Weights of a small transformer language model: 65.2M parameters, 4953 steps.
Each number is 500 + 25 x the weight over its row's rms, rounded and kept within 0 to 999. Layers, rows and columns count from 0. Numbers have three digits each. The size before them is the row's rms in percent of the matrix's.

# layer 2 MLP down (transposed), 2560x640, rms 0.0951, rows 2261-2347, columns 160-239
125:513467483476534499504523500498485473534502480494475486492504546509505464512453545520516501468425462506477536481473509511567472530497513565495492537491513524488520536460476513492476495523523485548503498486495502502524461517485484493495512523
118:510441536506505530489493529500511508497472485529479525530511515501503535489523507500522490504537495500491514487551495510499513520476507492479460522471492542550502478504470457520475492503480486496481513521520505513477506490491484498506440508
090:481525502471526535502523495495495497501487514454496475506532471471475491500482494484500503495505495515511505485470518566546477506492507483526511528481530479504519473473469460539509489507479540496513478481503474461478513486449519493495525475
102:544483502515496469468466481525471508491485533512495455507491522466477503476518534522502494489502478509489477539545510502504496491516508458495506476470474523496519518498464545485469527484500507506495478483487480512458498479512461506497475503
117:509505555512465511450487512490468512530514473505492498482484498505540504487502515500511497503498475499465491497521527468477502499486489550508491498485527490530504551479496508474532513505498508504492504483509490547489514507503457516463503488
106:510441493486485500521539493523494535495520520480490522511492466510464474526478506512503483530486473517443504464514460529490480494458477527480510445504457498495562498527489498495487481535551450530493491508537533539507536485495463494514544449
110:520486484451489501512524536525509497472488519499551479507493479506515538518486496462492475506455509459486517507497492487496503502511515459455546456508494502508525519526493530521520494463499493513483500513533517516499537506490505492478524485
127:490521523520467485507463521517506503475482511538500497494536506496502521503498513522499469504495486494488515519474480492468482463482487541480525515522513469518489464483492523505497493520491499480529494475510491520477538496518449490462524459
120:530510520484516490470484509500494548557465519485497514515501521501500453534501508492530518481480518496494509524522488497449563546515478422450512510505516483512553532480470524552482499503521501487542505494494531464489526497476517501489490499
088:540482491440465505502500505509461461499454502502517532491530457510487513481449500443461551535539479508494487479499538500507475454509471464474491508452467520465538491459458488507487512487497477527544477505486497468516533512485523508465490482
101:514491525522514497537477513506521519505519469493515529509517528525491518467463507522506550502517468524463483488575487477509542517492509482500506521463505506486493534449542521481495526462507516504541477499530480428510550448510500513490473543
106:505525481492530498499545467532482492474477489512468522512515483518536472495484483480500501511519526496500517483494534507524480502417484493535468475474533505458497488521495488540481470488496492534531505508484548502501519481473486493510526501
112:504526522520551487479518538515535485440509501513486442497517510479506494494498533483483456472502496477510475484498532532474502498484514539480487503495519509443526504522524508523541523537498507533480535496490451476486484470497489481491498512
105:491488510527483499533480518497507491511482445525511481489502510497480539484489504485508551447499481477505468465479493480465452508491506526472530457523476514504561503449497500498504498412516529487484505543467529494508508472519473524487446476
100:513480492460481478535528493531483515472497496458461503523516529508514481487470537518545481501519518506506502514487479467484508546544478486504485483480532477534489556465517493529518500510491516486476486513515497487507491487506495457501490504
123:485532517447505509490499478486497463505497507510536437545526498480507478541450485517500503508484525529488500498511503516439506476519512511498490512466521492498490493493491490505523507462492499514464455517492496493480534527499527451507531490
081:511513514529502477499480479454501445509490506489497482516460498482453539501503500498463535485534522551484514505490479520512479461445499514467490511511511500476490490485482514529532513533506506485529476492487490469484488560491499515511487539
126:509467480536537506492482485488526527509527491509521559485511480494493497488491466494501471490483494502476494416492545487453551503529470530497462501465496427477476508489485457476494528538483470505553474513480489518533494495534462492482476544
100:499478507462546530512526469481501501491479480498418502497469510501508457491420519515475501498483470498513532515498553522531476542471483489504498527499463486488491494497494483536489521516488524560491476511508528481540459488482501483504511495
108:493500494518528526515538525477501471499549476507521506503471505494519487506492472502503511507468479521485521493491477493461516528495485491522521511495498480524472492500486483536502487501474496494500464518503519513501504491498510487532523466
108:548501509485469501473446515481493503481491541510505456516507515521524500518511498476506500557529519472536485527504485468474517470458551494468520500499498544441521490514505447492475538516485500497499506423485492521505535489516490518463465542
100:492524534546472495489528535469504491553488519519453495500477491498499483494517538476516473518487486484485497526539491501481464492508495512475454519517489500513529459458531482466522526507498531486474499521506564530504472503486497489522483498
096:497480511488474515503494479486447506467465504472464485531506495568473548488511445481476493508492512492528483517508493519486476505492507517551439526495526537450510573472487500512524458518440497525512471479465475465499500518462465520491501493
113:464535446508521450532468488546488509461496541493504576530492509467502492477509506519513508530501504491502549495489483493526491482530477480535489512560493512524520491486509456519519524487514469516551518504524524478501479514445538511506477535
111:485515517511513514464486526464488514485433509491493509456484501489510512492532547516505523490519504495458488511464460520516496516523473518533543463470508505490495542469486520489494499510472540455483477451531474524466513536480509487542527516
108:507499508484519520508500493524490450442518495492499503505490507460503500517489539524465466536480482512492521501496540501511520530519523478516486491493504551499495509501536530467494511526503533479490426488493528471505515504518497509466497471
093:462530475472458511489511507489531538498494447477525520498490518566499463465483527501476500495498488528505513483495465477504540490477442522521499535502505500513535507491486457532490453476494510504503464527510515513521505475456480501518469510
090:474546515505483480497508558514492500559486486503501484520466486544485520519519498477500498499535490487550506533562491490493487513479490521509511524488480494526494561501467484550491566517579484508493507503511487523537522480507463451542475482
108:466500492494447494498533513505492499503457477531496451525519461487515554512532510514561526496498506467460517450498506511503495518505477475530504517531524508519528485474486507509481524501560509475497503484516541539481471499487497499477562534
036:481519534491457531519485473484482471500499499511478487463463484502508507516513449489451501496487474554513460467496485467522504496510536524502483513510510521508525515507500503514454505504529517493513504502481495464497487537482497482496488480
106:518495477495511540545514515488497560474471541487470532457524528471510492507489474525469532470501523525539521542455516484510487486498482497494511531454465535526519521491485486513488505527501473512514488498482515476467547483448506533498506518
115:471525459451492512551523507526506507463521479528511465533493472484470502515532486477519460522477517525496538517499501499517504512509497495460520512543444517461477577526456494526456498522524527497511528536494446510524510516508486488512513499
109:483501503551492503469475472517535468496476487473506484502512489497482481474505536491526541540508531498488528500512525526440479511473464488505532450533491535499476500504536482505514530468519494505506492479530501472539533562485483497552497484
096:500468518494490465507515478515489495521477498500503526507524510506516546512509510487489502516478497499513499482494505512525497478534495480489460466475518486478526491509484535515490542533476474505469471490496514512474508538487474480533498494
099:514520528518457469497538510537537494450510485497506478532437487502518507474522518492488492498479516534502530483492499511548500496529525500508461570475530515454483504536485484555509499486511489511523490507527460473468516514547518446484521519
110:486524484485538533503519530540494504514569504476507465479465474518464505466471422481544508523532539480488484480516452489542488463492453504492528462589466491485510479473537469520479499504491518482527508514550527478523529509493494492461509494
102:523519511491480518481497508485497475522529495509519518500472519457460511528501508489524494461502461492507501506508497524513466512548506502522467489509520505471530464494507489506522457467521523474501517530498518521514488475491515538535518483
112:499519493520454511509488470510532524499485469476519519514488495519476486509458502490480500531515512514479494522528494516508507499476463503509551473501488497543493468469518445509512483485480493496450488518486527538507527485482484518481474487
115:462487481471462534480512456515497486500516485491518488519501497495500511463501496471498480539520449530520516521522499530493504495500488465460493489503518500535530525504485440471513497510480512466490480479516533511465522486496488490505494467
098:497508512487516509526474485504543489499485525478504480503511500492495500526490509491558495512508488499492429498537500497535515483516450529488519456499526466531483514501505512506517497521490546495526513538473480460493519518530502469517493506
095:509503521447498463486507496492468540489511449502501520511482466523496528514509543498494512502520516506464507497497479508476543520496501471532522490532502549467519497512482489530509492482536481481493534486524520474510480454510492489495528526
108:484477557480541491482472497448522491483526499536525516516509514509493478489428500508503528516496475515505479510562476483535508512476556544526471516516474455482487501502520530519475500533530482522497490501495536516455478537513480475523514521
116:507496484518480513490500498505521453498519477534513526496451522501465475540483509527475485487503465506510515470516488508481495554477536499515494542497508476517491463517519466526520481498550462553488500535504483474524504496501478484524469493
093:547525481520523448491491501463563466500481519546499473485523463509477511530520460502530477483451482454538435496515504522525458531533472454476507504490527471469490535463496519476495521494488502474465508473511506482528549513521539473484512485
097:448466477505461493490477499557514500521494475482499520513469524483464520445467494533513518509501523545494510516493475546519524456450525497497503503522538505503498478455530481493522440483510499507524474492469526502532510520490504485485481456
104:492486508510524511499491466458492483531477529481537481483490504482505508538502493500508519486479495486506472476477557474489509469519493469514501529473498512526504517458476505544508516512476525487467487399491514465501473505514513507504519493
030:443489509468520508477516504488535495553487513502535444506554523499502501517482491470477542485540554512530488518510500513513512506501474498495473537501529500541526484507482505520505499484483487514481472503494487515480492513432538545474494418
106:433454548505536475552524518533485496518485540510486476511540484502492500461487472479497534537552463493491502493541471479507495473482486499501479512531493521483512422506506547485536499504529481501496525522518541486527500539491486513499484501
103:523482492480486479567471467498461451495521516492527500422515493473492512489501483472496532542503487495518484545489495501514518475491493489490492432453498462447509488496494530492487467510503509503503504522505486527500508480498474559512449485
104:522493556508528485499508480518462430481526486530501456526462520524555520497469516473499486514490506483492535496498501513476481483502448469484473507486519472497468484472500495503534534492502503539506497522488542485478482481498529507505461476
097:502477503510510454499524489486456485465486515515501539490490476525451498495497497503492491515515500478497507504536512494501523497508534522447488473487520498509524535529542497532490511472528478537486465488476536483504524499517475489543482481
097:497480482453493494505507528483491489486531469540506437459485497516498480507555514502503453499520537488524468521501536516479462476506491461516539502548516472442518490518501523505489485506520479485501546507538500503498521460449482490453480534
114:480529509520478445464499534503493464507485498523519473515507495510461541492481507512482523494473540496477481510492529538523507494481480503436508497458515459517519484511533494483445507499432486505516521487492496526450558517490523512500474448
100:457474522459480520494517494516496514528446473524458509490519506516457509490497508454504528475526516523472493527521515546496494466495512495496578525531526467516531511525515513510502518484490522515482489500524531490502478521503517491496490497
111:478503523518525516467504542494447484475478502509510522526502529530495501470488502508550472496507482505514523516510475440534476499489528524522512476534497520455565470474535484490555497444501489484481494497474522452497472511537489537532540530
104:500512509480497514484555500521509493573464550501501490523512513518518431502487478479483496512517506503531498479525506510525543514530501466423532518494508475538500443504508465498508484460512523488453510492515449475515541478518545536498495476
118:509455526504507478489485487501506477486456481499495506528535490481477474448475485468540471512577494531487520486523481477499534490572429506524485554535510490505490481492501562494505508532490492486475503508542522466485504498482496526510489501
113:445472521498487494503498505523503459488457513524458494553472525452476456498524507519483498513478487464511559478523502467509537535494538514546485510483482473514482505528508458534512530511491517512500480491516512516498490537497501580522486509
090:501462475571494511490536489490497475523510503476495491488506483470480548537520482466507504520489511453484537498499496517518499535522505491483444493484529538509523500516515489488508503480459513526498523490498490508514535525487484511518500494
096:530501494523510512457546508493466537519496463512495493475552508546549504504474512534441450546508461496497512453464469500500516518454498535505533490484537519503470508478523527543542487483483500494522501539490509474495518460472474472460491506
113:505464497550489454508510483529460515480496473517491555497440490465538488477525494448484488481530480485495482543525515508506493457493469488528484415505525505489448507478462492526464509509532493484512461475507527521516539504533526491468485497
111:498531520516471472473458527502524493516505479458488467524543501505494505445514473523495501483515462513521470468465453503522489468501478487479457494460500465523483466466528442495491508497533528482504482541471509488513511509510516497506520483
099:496526499458499528502494512527533542457481507509517492453521430513486486476473466499492480506508514507511501505481510532456480517506517521494529508509510475519486550480457449482482505506491533476467508551513488489482506519482516539467470485
118:520513485488507482508513558510520479477512494509492503487473505535459512496475515486490514506517505528503521505521492515511506516458482527472500475505467536548475484535466529498485505553445492521506507519476513534453529491537557523496466491
087:489485541474493480485529500518485493492518448554522455512502508509516486446492509490548458448539524495521468524492493560469511504503459505488533447507503518542538510496456520493458483510513508540490515509490495495451504453475510517472480536
104:499527489477499507494501482490525479487555469455483488501466518506497546497507480444471499518456547493509489511504415517517473508536486489498463506523481500511506467511505517470516449464457507476553474514518489430524452486514531479538473488
113:527507508502504492484473458465511457481530495517479489482519503499464475477469527463494467492504508472519487511512497527515541521526480484537496509514480562460495529519528507496477489489523477505483441481505511523501500535505498498478498497
132:504537489535481496480525496462540502493548511482495480430527489535494515486498491500538490528528537498531502531486499497489473500486498511519524498530540554492492526500527466489484505503495494474488499476479538536476530519499538498497498495
103:498504532503500510460456506490488481495462469519509528498455500532511478498513504506500461517485501527456505520497527532508544474462549461491506487501510529495496458500434516506494529508465496525463453470435478427485516499512520534496491500
104:496495516485470507494486485518540544468512468481544524483493508471516517490513505503486480466494507493506505505479474526511500490541518479477529503485516522491472499503512521460559475480483510478511448475462548488453502526494484503515527469
098:493521505500511527457481528492502486509471484486477523504477517474519484555516525479489507481522520547541487517520514529512490467536458541497500513490492490487478514457453511521491515501521551538499490489529483468484504515432516478533486509
109:498467503512494505518477520476474481544490510509478454478499517501516549454484508498465476467514504501489504532527513486488498477495512475518453496462512498483475514519523516532447502467454512521509518467464506475498582512431458532534500503
116:529482510528499482522495463525525483504520525499467473539473509532483509502473445477465494508503501444523515459468483542500459506498530481526519466478447538485480505513498505518532521502540513533528508492548478510499529516471542484520549492
103:538514512513522482493516540494462498465491513497485498482514498524504521523495518476462517466524489569485494502457498528519510492471472509500514533486511516537496508492506537515513511545495463499483520522522521469486500487513501503526498487
103:521510481493475497542489488465493504562505466484556536495474485470504497537478507493493464503472496491472500471478459492484510543540499529498503486500456462504480555490490494507507491537544522510522479501516478477491530509486511507539522522
092:497516505522449465474478507488512455539489474443488481490500515535493516501535481512476464465500507499498507504551545523471546519517522514524497517530475508466496480492464474510516484517487475532467503524478511536529481525481535510503504475
099:491476506499512524539557488519512501495506453530549490496493517520489504503503494481498476469516460544520495487455499496536488491497513497468482456505515486478508506448503475517541540510493506474508517503508516503485464521526455513491489477
124:515469506516554521516480505506487501465489485461492546497482494477493455427503517506493502516554545502501527500483510469521510518481458495516479476483521490461509506497505474479519517535495506539508459543477523487513521475500464458506407534
101:549491459476493504517495521528496501476473488493502506544503504496495526456529523518494494490509515527500503513556525485508519459537529508490497536499514540475491510504495526476549515523499492485492520558518480492488520506498478485524490492
106:509489471487484532496471457496509515506478483496564479486474545522494539494463500498499534483496536484503518456524510522511504517529474487457495511508482529484514485474528508531499518493483498498507502507428495472502497488456479508510477486
120:478476512519485488530504534475512493501480494497513500516521490486482468525483485461500457500515470494500467480512484507499500512476470518494493498492471539460523494532531500527532494470484523470524501504442500477494517598495521523464490471
097:527492524479491483507508504512512522493512491503461535502524538474512528512474512498476440521550526515472520471510500508488545491508501501490457475524499521493522474468432502507484487500466503496513543493494495517453499564460506482493501514
029:497523466506479516511484502497501527488541462504525458523477511488450497508528504498505494506500502484481479518477463472473504490515466515497500506457490519518507489474483491493525540479488501526496497505543517513466518482470508495479559485
059:476550525480491530500499490513460508510477520507499506516522482472447540520506466487513530482527478470473484508499482485546547515572476500494527502496491458504512490474482485523517486537502492518485510507463511478463510505497567525493507488
111:485509494465514477509500484477529488528463513559495517495513517495515470494522498504505514454489558522456487480510469533523501478443501510474519498495489469504530524486492525485485507483486501518443527461485494507488463503530439501487485494
130:459480527504472513458478529495503500493488519446488549507412526495490495455460495465519516476507510468516528481518506514526522524514507538507524494510449520492487503489526526540511498505523464506535504527503552492534518516490519518445496485
101:496486497496471510537513470462473513483467510493493496523502456456495487500480502492527508481523533504523470509458457509506521518492472497503485505475456514451486541453504496509515489536488500527514508444476481507496509521552445500512548501
# layer 2 MLP up, 2560x640, rms 0.103, rows 2262-2347, columns 160-239
039:515491481491482461531508483509485504490470462504486500494493546538491509490504506501469477528449524502468523502516490476496495531497457500510501507495511494477497519488470499500496456489522445489454512485557527484494456505535481497463523467
087:494510500474479506498526514481515491509511464471509481481522452522515483493415488464470504454482475493515544458528471524512507515520472512516513499520499514540503524458533505532531493518518494491544504481488481499468485501489545465594525487
102:491495476548501536545525493496491516517481506525523504474447506524475505526508440515490517485492520499511482526501485513478520499551531471489501487511498498520516517503504493502484468549491478506558480493470480510528481487511489550521516520
120:487524524510503489461502511523465549528509516488511495489526505538496500435510484535490513476521498494530467494499451488465541517523479516517522494507492524508468509488484519458455475488534527503510505503478471509513512512518480531485499494
111:470478475484531525486509498541515528498487511518486535483501480546511531526467540524501459471477572529481492509506468508526477495496481497525510484466487494480474474487455530481496477497525496496509473471471492502524502493492499582494474512
107:461530493518480502510484476504517485472479486500520487504468475530476484497507479485452517499531540447495506480464523491507493515511499489453535497500454474455474496513483485494464484479485511488464477469486505536506503512476484504495497532
128:474462517508476482511505479493448517544506534544503532447548501505527540536509505521504496457456485474481493551459469467503504477483504540443487474517498518518483509497527539458498496524530430498516500478545479510465527510524517520521510522
117:488511473503485508527531484535513499490527492498499553474481509449536493523481479509458492519480478463528515495481464492539504511533499490499509507504498483509509567523494502491458512499545505522537498508512481485502473533481481486496506474
095:490533491514481529478514487447499486538528552492558537495530512461530521525509545507492552480482503497477526551464512533485489515546485486491511497489487488507490510498524534522456507509488471493502515464520528539464430523488527572485516518
104:486506480492514488514516534490499484487488537430519492501500482466510485492513500513501507523495456521495504510497526482521494497482512501507510518485496451527544504521472522477479509488486553517455499508515531520500493549518499514449535517
107:491522485526501510501480464511447531446491459473488491502499495460494510480469527504519492480537498517474544541500492500539465507484536537485489504511480491500536467501487500533507457497510501511527481473535477527497577498502527488509513517
111:533451490452518462519533561528567503535491525498546466476479519512511507545510504478523477537515479480489481499541506477540533494492501486516460506513491517493471511490487531546498457514502483504564503498513488489487469461530495494492482546
103:480454477498509518483464532456542440504521503522524443482553511465517483457493500450531492492477466489473495505444534508491489509513494510494478478488537478485550471512485449504460511445528516444486534463542490509460524498494509488451501537
105:501529497510550473498507516478511504495457508479477524465501499479513499510501517519524509531503510542516485485466509508504500483514531465484477472514528516507472505488478516486513502493527498520523499521499483499507470458500485485514468474
119:463505519471521497474467512499467514491476515508515527495486486492504517545468531514469490518539522501486458497520501479530428496514450472510503497488509488497441482476483524521511523466508473498458504550553517525506503469507525524514432502
087:487512468500477489520527519516531511505507537492522514550483524483534536543495535523506470430460515511536482509492518498498511483493471465509498474467471480515506513526524534448500484521530524458488473502493475519483491499529514500505520512
121:493458453481510488491509445515485498514510524543469510461491566513487515507501485498485497487454485506503502495491501507490523530499512508517491514467524513475505502520487476490550507507477477532508498477503522514532501519513473515528484558
103:485497470501517508511463459492496540487548454508509478528501517477483452510458503553520522504490478508509482477497501484481472524489517495473511476493492486483465492489538538523467513506547488510491522496511472489499474472537475527513497547
105:485438502498550467540494532487518565525517534518492480527485478499490500497502507560541495489468552489497509492529435546515464522508441533514473498495515456534508497506474547471491528503521506491504498482492478521512519525510516482500488546
109:495497527481492544527507486533522498491543459484471523500496514478516466492482510505509506481520506478526491491523513505494460534547537495540479524473492511553494534472485483465441483471557502518479468478476513544458512512515496522559508552
097:498473501472509496530506519479508473514502519485495526504543517491478505490514445538511547499480469521459484510489476477491443534520500516514485514486513515509526492497507466507447498526484524470512488470539487479495508513510479533518493490
096:466529490492555500465466497488526487493512472505458550498487535508479510543476496535500497499499488522533484486508468534499530506487503504495502478484511476493505513515524529498532501487513538487502487482513467499469489504554470469505476529
111:461561453523490448513484497489519491481492527497456533504472491432498483480512473552536491485506529472500507519512486514500511453492502481468514520537533484500506519440518481503503521524491521476470505516464510497494465503504523495537496515
115:510501485507480530476508437542497487504469522446500510504483503523510526513506539489461527533474475508458530506484435534493508503525509516493486522523509502534528500476503499487503487467491548514514480499521484509446479474491486463505488489
113:467513479476519474499498473469524485485544479509523473497514518519510530528525545479470551473487487511466511505508496503485515502506480524531519512502508464502543473507465518486505475497495508477528532501529440477438499493541504497504476516
102:476553476528532508458540475508448523503470555475494496485501516513546468496541477525471508512511525507494507514482547477483474479484491489536459483541491499535483534482509514498474486534502470513509490520476492518494531485488499486509545466
099:522487497495485503488486512536460527535520513460458508510478453486497492529518473496495509522436459464505517517479541494488490490502499541524479509521512502510479481468443477505485433518527517492510526489516523523480485491506505511490479469
115:469528493499537523482516526485531495523520522526534498476504501505504487504516492476504478464511520479483490485501501505461493504548467503531514517502462501543468493548513514510471511476484541504503508467537522567510499476527472490503468541
028:495459480506479502474522498513504496542488492494507493531516489568500490501539511534472523531481541520479567527512499463498495516543507496467447485517492488502520541550546468507462480484549506484509527508523498490520515512564471512482502516
106:514503487507489503516524477470470482532474511520478561466536487486468475515466492483489466453515559540510491510490464459520545507478489454514521496497501476508502522494501511511533557542514416503471548462546518505478479479468506535533528497
107:467521530468465536535466539509464513492510475506484541492534574501493517513513530508519570554458464538496522510461512498509501459521540496500529481509524504489489519465463461500483493493501542506507521507495507583491528495495453493451555554
107:518512487510514544487498562534527524496555473469485489472534477514550500500516508500492494536488522520507482502504547530480491479472437506502499512493465508482505482516546507526505518525498474482520499509515512464510465507475530578523544489
099:518514534494487520514500487497517508516496469503517500474495495491501455485461460458534523484503480513525465460478523478564501555503529536497515518498533494515443515468526496484485487463478489514485525497511508519492526498498489508488450518
114:485490459518506492526532521500469517527451500498509534488520532523482480500463494470503514497506499505482502522507502491526486498523517431552503511498491453517452478481518539458484490489499492475517476502500486467556536517502502520536469507
105:552505500476527499480526509496479448494486511509523430467492472498496514516521465523482527491447496453470472483525460534498456527498471534564514520497515487500532480527565479513463481542517514494484459521546488501501531470459492528488480549
103:499491520438509526494494559506478499523556493506496491470554488506481506515484485574589500500521507504477451477493502514511497517520496516496525485480458537508536482468499479498483490501491485526486453559478506520491532499468423521470478544
116:542524504496519493461467481439503497480504496501502526500525503499538476502491490497492487523468498492528546486527462474508496504475484476520520482531479503510519464518496500543482526505495505486489472465550432523464501508519559503525515530
106:560487451509490487530503500490494492550528522537474509511506554481548479530527526491493504538494509521504459493477519470507536488506510497530461507498514484507504503489471483510508523489483483460476502494506481502534516448510488488474492505
114:497490525518471478469508439442469507484486463520487477503493522496492512511496493535507483465499508457457484501449473507521532464524521529502514464510502487477546498558505485497543477494476525526489480492468502496520495506524510502538528555
094:485477491513525487526508542541521426516510506514498508452496521506504499481489457496499509471477476485498497495479486484502494485497537539450462488514494462522492522495499501541541517508449518486514517500456538519476519541528528454488480439
102:509504509477465524528475455498490496539500455534482497543509529514464529538501507471482538513495503504478449504494446459471490529492519490522488484542477500509485528501497529459473514483510532517500526494481481510543450481518507490532523487
106:504473510523460488472489499541499485524483515488484517468514518507501463467495498525489514503488499464498545504493475489516477526459493514481527574521525558532505504491484479493520500506517511508505463494535503484466508494498478489506492546
093:477507472474443538521489496524520518483474494480489484528544464455497524513519526528475530487476542482495486517449477494468490518494499479527522521488524516420541496547477477546500495486509506518514497498531522519499485465480477492513494504
102:514503487512529509491502508455443487487511534522451493520504485516525463451486468502517519491488514493477501560521506518456510483546528485524481541484498513473463488502489499506517473509511533505523535487485527515447494502487483485492488519
100:514457483500543517506502440478475540500525467500577463471520500481479508511563521520500482513522472493506482493471500571479520529520523445547456484533474483536499481501509471508517455530492484472473507517478534542542477486502470551518531482
028:497520518508514483536482483463531467449490481493493511537497539512525517492493513491523479564462513491539530513511506489451524491477509450489534485522525491512504532538517515472442516501479503509519485505512489489497505475514507555520496519
098:472466504513507484511506490511509478544480560518499505523497476465478466495501491504452478558578520503499471497526484482512480492495548510500473522490489544488501450546475531492486472523500538503468488501502488523530438481534507504490507555
109:505567476497481522509450474537543531463501492503481508487476515518473475501491499504499524482525538501517482516484452546488486480481484504491535545504489504485472532481463475517489451485478484471496480468484511475502493514515502493513520509
098:515497498485528435530510484508530443523468545483519455477455529493495477512485533524487540458541517458508445495495521471539534473479476501512497530467513444495520514484525509504514475503517476515490510504508529518474499537477524458500554466
096:513485475509527454552492513483526537511488478509515507493549536470518507521465499511521525533465467526490532508497452496526505492524506502489485494536493509566505504516497473500490552505496498542537558481494542498505505538487503543488467483
095:493508475531517448485497489440537509485462546524521516491492511542548456509525483495520496515483516491526517523514542465487502533502513424514452481522475513521490465496463512515456518520524495533495493508496500493487511468480528482499512485
111:493473485516508453544467524492434490522497511563501519522485517511500530509520481512551490490482472484520474498430527483510504496505470553505494470474476541492498463534480524467501521505494514468486471497515487495488540493533463483510481500
105:491482483497524493496500530493464503541462470487534480549487506503469518491487509514492497486484490467484504514516506480442501505511476459515582481539523535524506520530485507499463501483507529481477469504521564522496510453511497521506456537
104:505526509485497516486516497506508476483528483493540485499476504500496495471549534467532459514513508480495462471522493475522527488513504474510542505527511483497490476499508524487534507504508490525524536476506533520498466526539512488540516489
104:481528502494496533532503539478514548448490526503576558489485528519484471477497492463506512493493518498511529468460461532468513470551478530476518486445576524514493501494491460490500485518484500519461477507561484530510504486508518505523522539
121:545469485483516495525471510489513497499478538493493481530553521527517498470470426477503501492494496491537533528497503468533525484501509506529496492574461477506473492520490566532491510481482505490536494500536496517537497496520532515497499525
115:472531488481510487502514525492476480452459452547524485459478480515500471496508474495467526473509492507500501499490482480496500520529543493465510481488499490510487539529507510507461461528501473497503537465505544532502463538442485490473501494
100:475514513518487510485513549502492540485504493517512502506481540480493530472532554527492486503456490463543503468477462483467501485490511491497522479507500474518486505480499499489519465553509498497488549489483490520477473474517498506498480503
095:532490447461515521471517467489531542513483527520531487504502484493504463523516470479554473470427499513514531502502492463497464489514448492510481492446529502495482507503502481551495489514477477517497464482504491494497518493462498439528560502
110:485441525500501527501503486507447475483502499517482472559494548476532500476484474519534533454534505510483492490475530469537493512450475485534515461492503477497453482493520508499508522542502507495485488482518497541486502503504502471506480477
112:436496531506500465502481498490471506511517500493499451524518524505497465465502507536472422506560534493511482469535528504513494510497506506512487517475487485526505489508492474541501481471477513470504500483514492507559504463521555508475505459
100:491509460539479542490519466482525518510522454541508520535500508518470480485480514503488518486512503546501476497495516482492502508487462489545509499514472499527517521461498523511501511510501464489507481458512495505518508485508496510520530455
114:530537464447486506520483504496499503484511446487507487483504518527472515494468472502515494512486515505500486519479512518516499482482510544484481500499499559515462478505505510503491485511521526489503490486493547505518490479541482510435514487
088:488503482526467485470511528442526487465506582505578496515487514556467512525483505505474449520498495507502541521470517500465514524515560464517513498495517466475469493519486504502436529537496491484504458517471521559519509505520524533510504500
102:495519518539465515513538473505459509521499470498487554474466500521445537465537495455494488502488548486486527476466484535495507467521509480502494545487507506503536505497503481531457469497503451516493532544505485499494502454508489534490486499
107:545508504477541527498511469450512468504515465502488516451500523534495492533449504503488511471496535475529509503503505507571501496521482497527488509502495500501483509523480477489492520469499515510467489497496478512481497522495488548508541510
126:511504547487513522517527505461525493499496536527504491485489519499500503537494422482494484487518514517517519466497508446505450495494476518518536519522504528461482511468493517541492523572505479546516522521511480520480513503515518467544515510
109:488487535509479471481508560510495506550504518518463525504479548565526522507540484534496501494504539516467487517508500498499518490479488505478494525527476525503486493498498479495507509511497508488481466494493500492488574502556519495509518560
101:508534485498496515471510517498519528496514505520527518509485514464524498530456490516498514486488445453464501467499487500515490494516532509480518511519521515517476451480485526457461509502485534462480449460504559491525500483498501513493505503
092:495479481505537519507451526498498513524536429519549519493490535454487507491473508487461479484462503538520505510526515496531514531483466462481474523520545525514457486524516524559475520463500478474449455495507506530478536484523473475543499515
105:494483494519500477508501537541491491496475488531464488489495518485525506495448496451506476488483501453502531492520563479502435495520535476478488471474494520519507506499518498510445479506491508517513509453500485514560535500500455499530550513
104:505507494494501476499499470522525486476491541520483516510493488507521471483507475478490485488447518533517463485551512516537511553510553481511483508508470482513479517506497497490508465486457514470504517521516499497514495520472524496471528473
113:511505482475518507505503452552556491489472512463559497452505518466507497555484542476497501512455507531489487558495504531539542471481483483521527525535463507520539511504545485462480495541511466533464501475519491476548533525512536532550483538
103:438499502475507554539484493474524520495511506464494480517547494503474538490532497558469519465458506474503507515487415496513511487483498523507462525484532482486519486485528477493481492528533543477488501506513516516501524518506490484501494478
105:540528534505439471449487536477485506475479551467475490488524476444486537468493441506516494503499511481501506580502511466499508486531530470485475525514444466466527538488484532490510505528537464482521524481479550550517486512498513468481493533
094:486529442511482483477447500500500499550490500462530506530500509539530527513480508504513519494505510511513517527470496508505560519513487509531504493499486490475481512519505500471488516541506582476518507508463456475463468501481497470512532470
132:486459466510517468508515469518482483516501506506475504519476531490464495525502495466452495517489478505496515518508488493494547465502507469508505471506515493516491501539430510482522510519490460498502467462495522505528487511529446568507520557
100:487497503528509487477517541543504533515498474513484531524500486518481512453503452498459533479489527449493508492515517518499472566518543490518499513458569544484471494546497474545503547509494526488480499480459493538457457521495518495464508483
107:527495484498503480512499473470485463459494502502546523484504517468531546479487474514500478470545515521519509511480498479512491511519511476502493458537497467528496483519528492468529501505507518512518480546489533486501517477480568491510511467
119:510501482488533499499480508479505506513495541467508492535491464510541513590496496536468508447479516506481499503529507468506499561514515536516492502482498520523499477524515499550505445532468530448489509504465474495523505503551489500471468499
101:492498467514504510513491510498513525465465497536497481533508543493545500498479467499517508475501491504502468501487460483468441489535532500512521559496502495494532489518504518497503537497518520452542526468542487508520493521533517535546502507
027:501449507482490476473488470499499474479543506498494489526559515511470506472520506550497504525448503488500517466478513508470482500496524493550518488464490483480460509516476509425458498508574496461516541512457497502499461512489498495479473495
060:512487457519502480522497512451500530530495521487510500468492494506547496490480498492532442533486508496551458507511503506457468464463521484534507466524516503499499498500522548448493483502482488494545498467516477485497482501496481529498518509
112:456527503498551524495505520470487447499486505502478520521537531511516458500513514549541490457490536486555516485521506468523521471493485523511492478473578502493491483516466504516488508521501520457523530479489525487489559454541505532530529473
121:476516480487459520471506543483489528511495525478462553478482517494513496495504508506516496536485486446552479463458511485516546555520490504496479523533490560483482493486541490525509496535548484532599524511454496502527523507558555479469502490
097:525507525513520452504489469518529470460483570501489509497469478494476479474538492507500528479530508518574476519524476505524494515485437502520516447506466517534441535511486507506535499465545517503521491465480528491508530488524455497497499542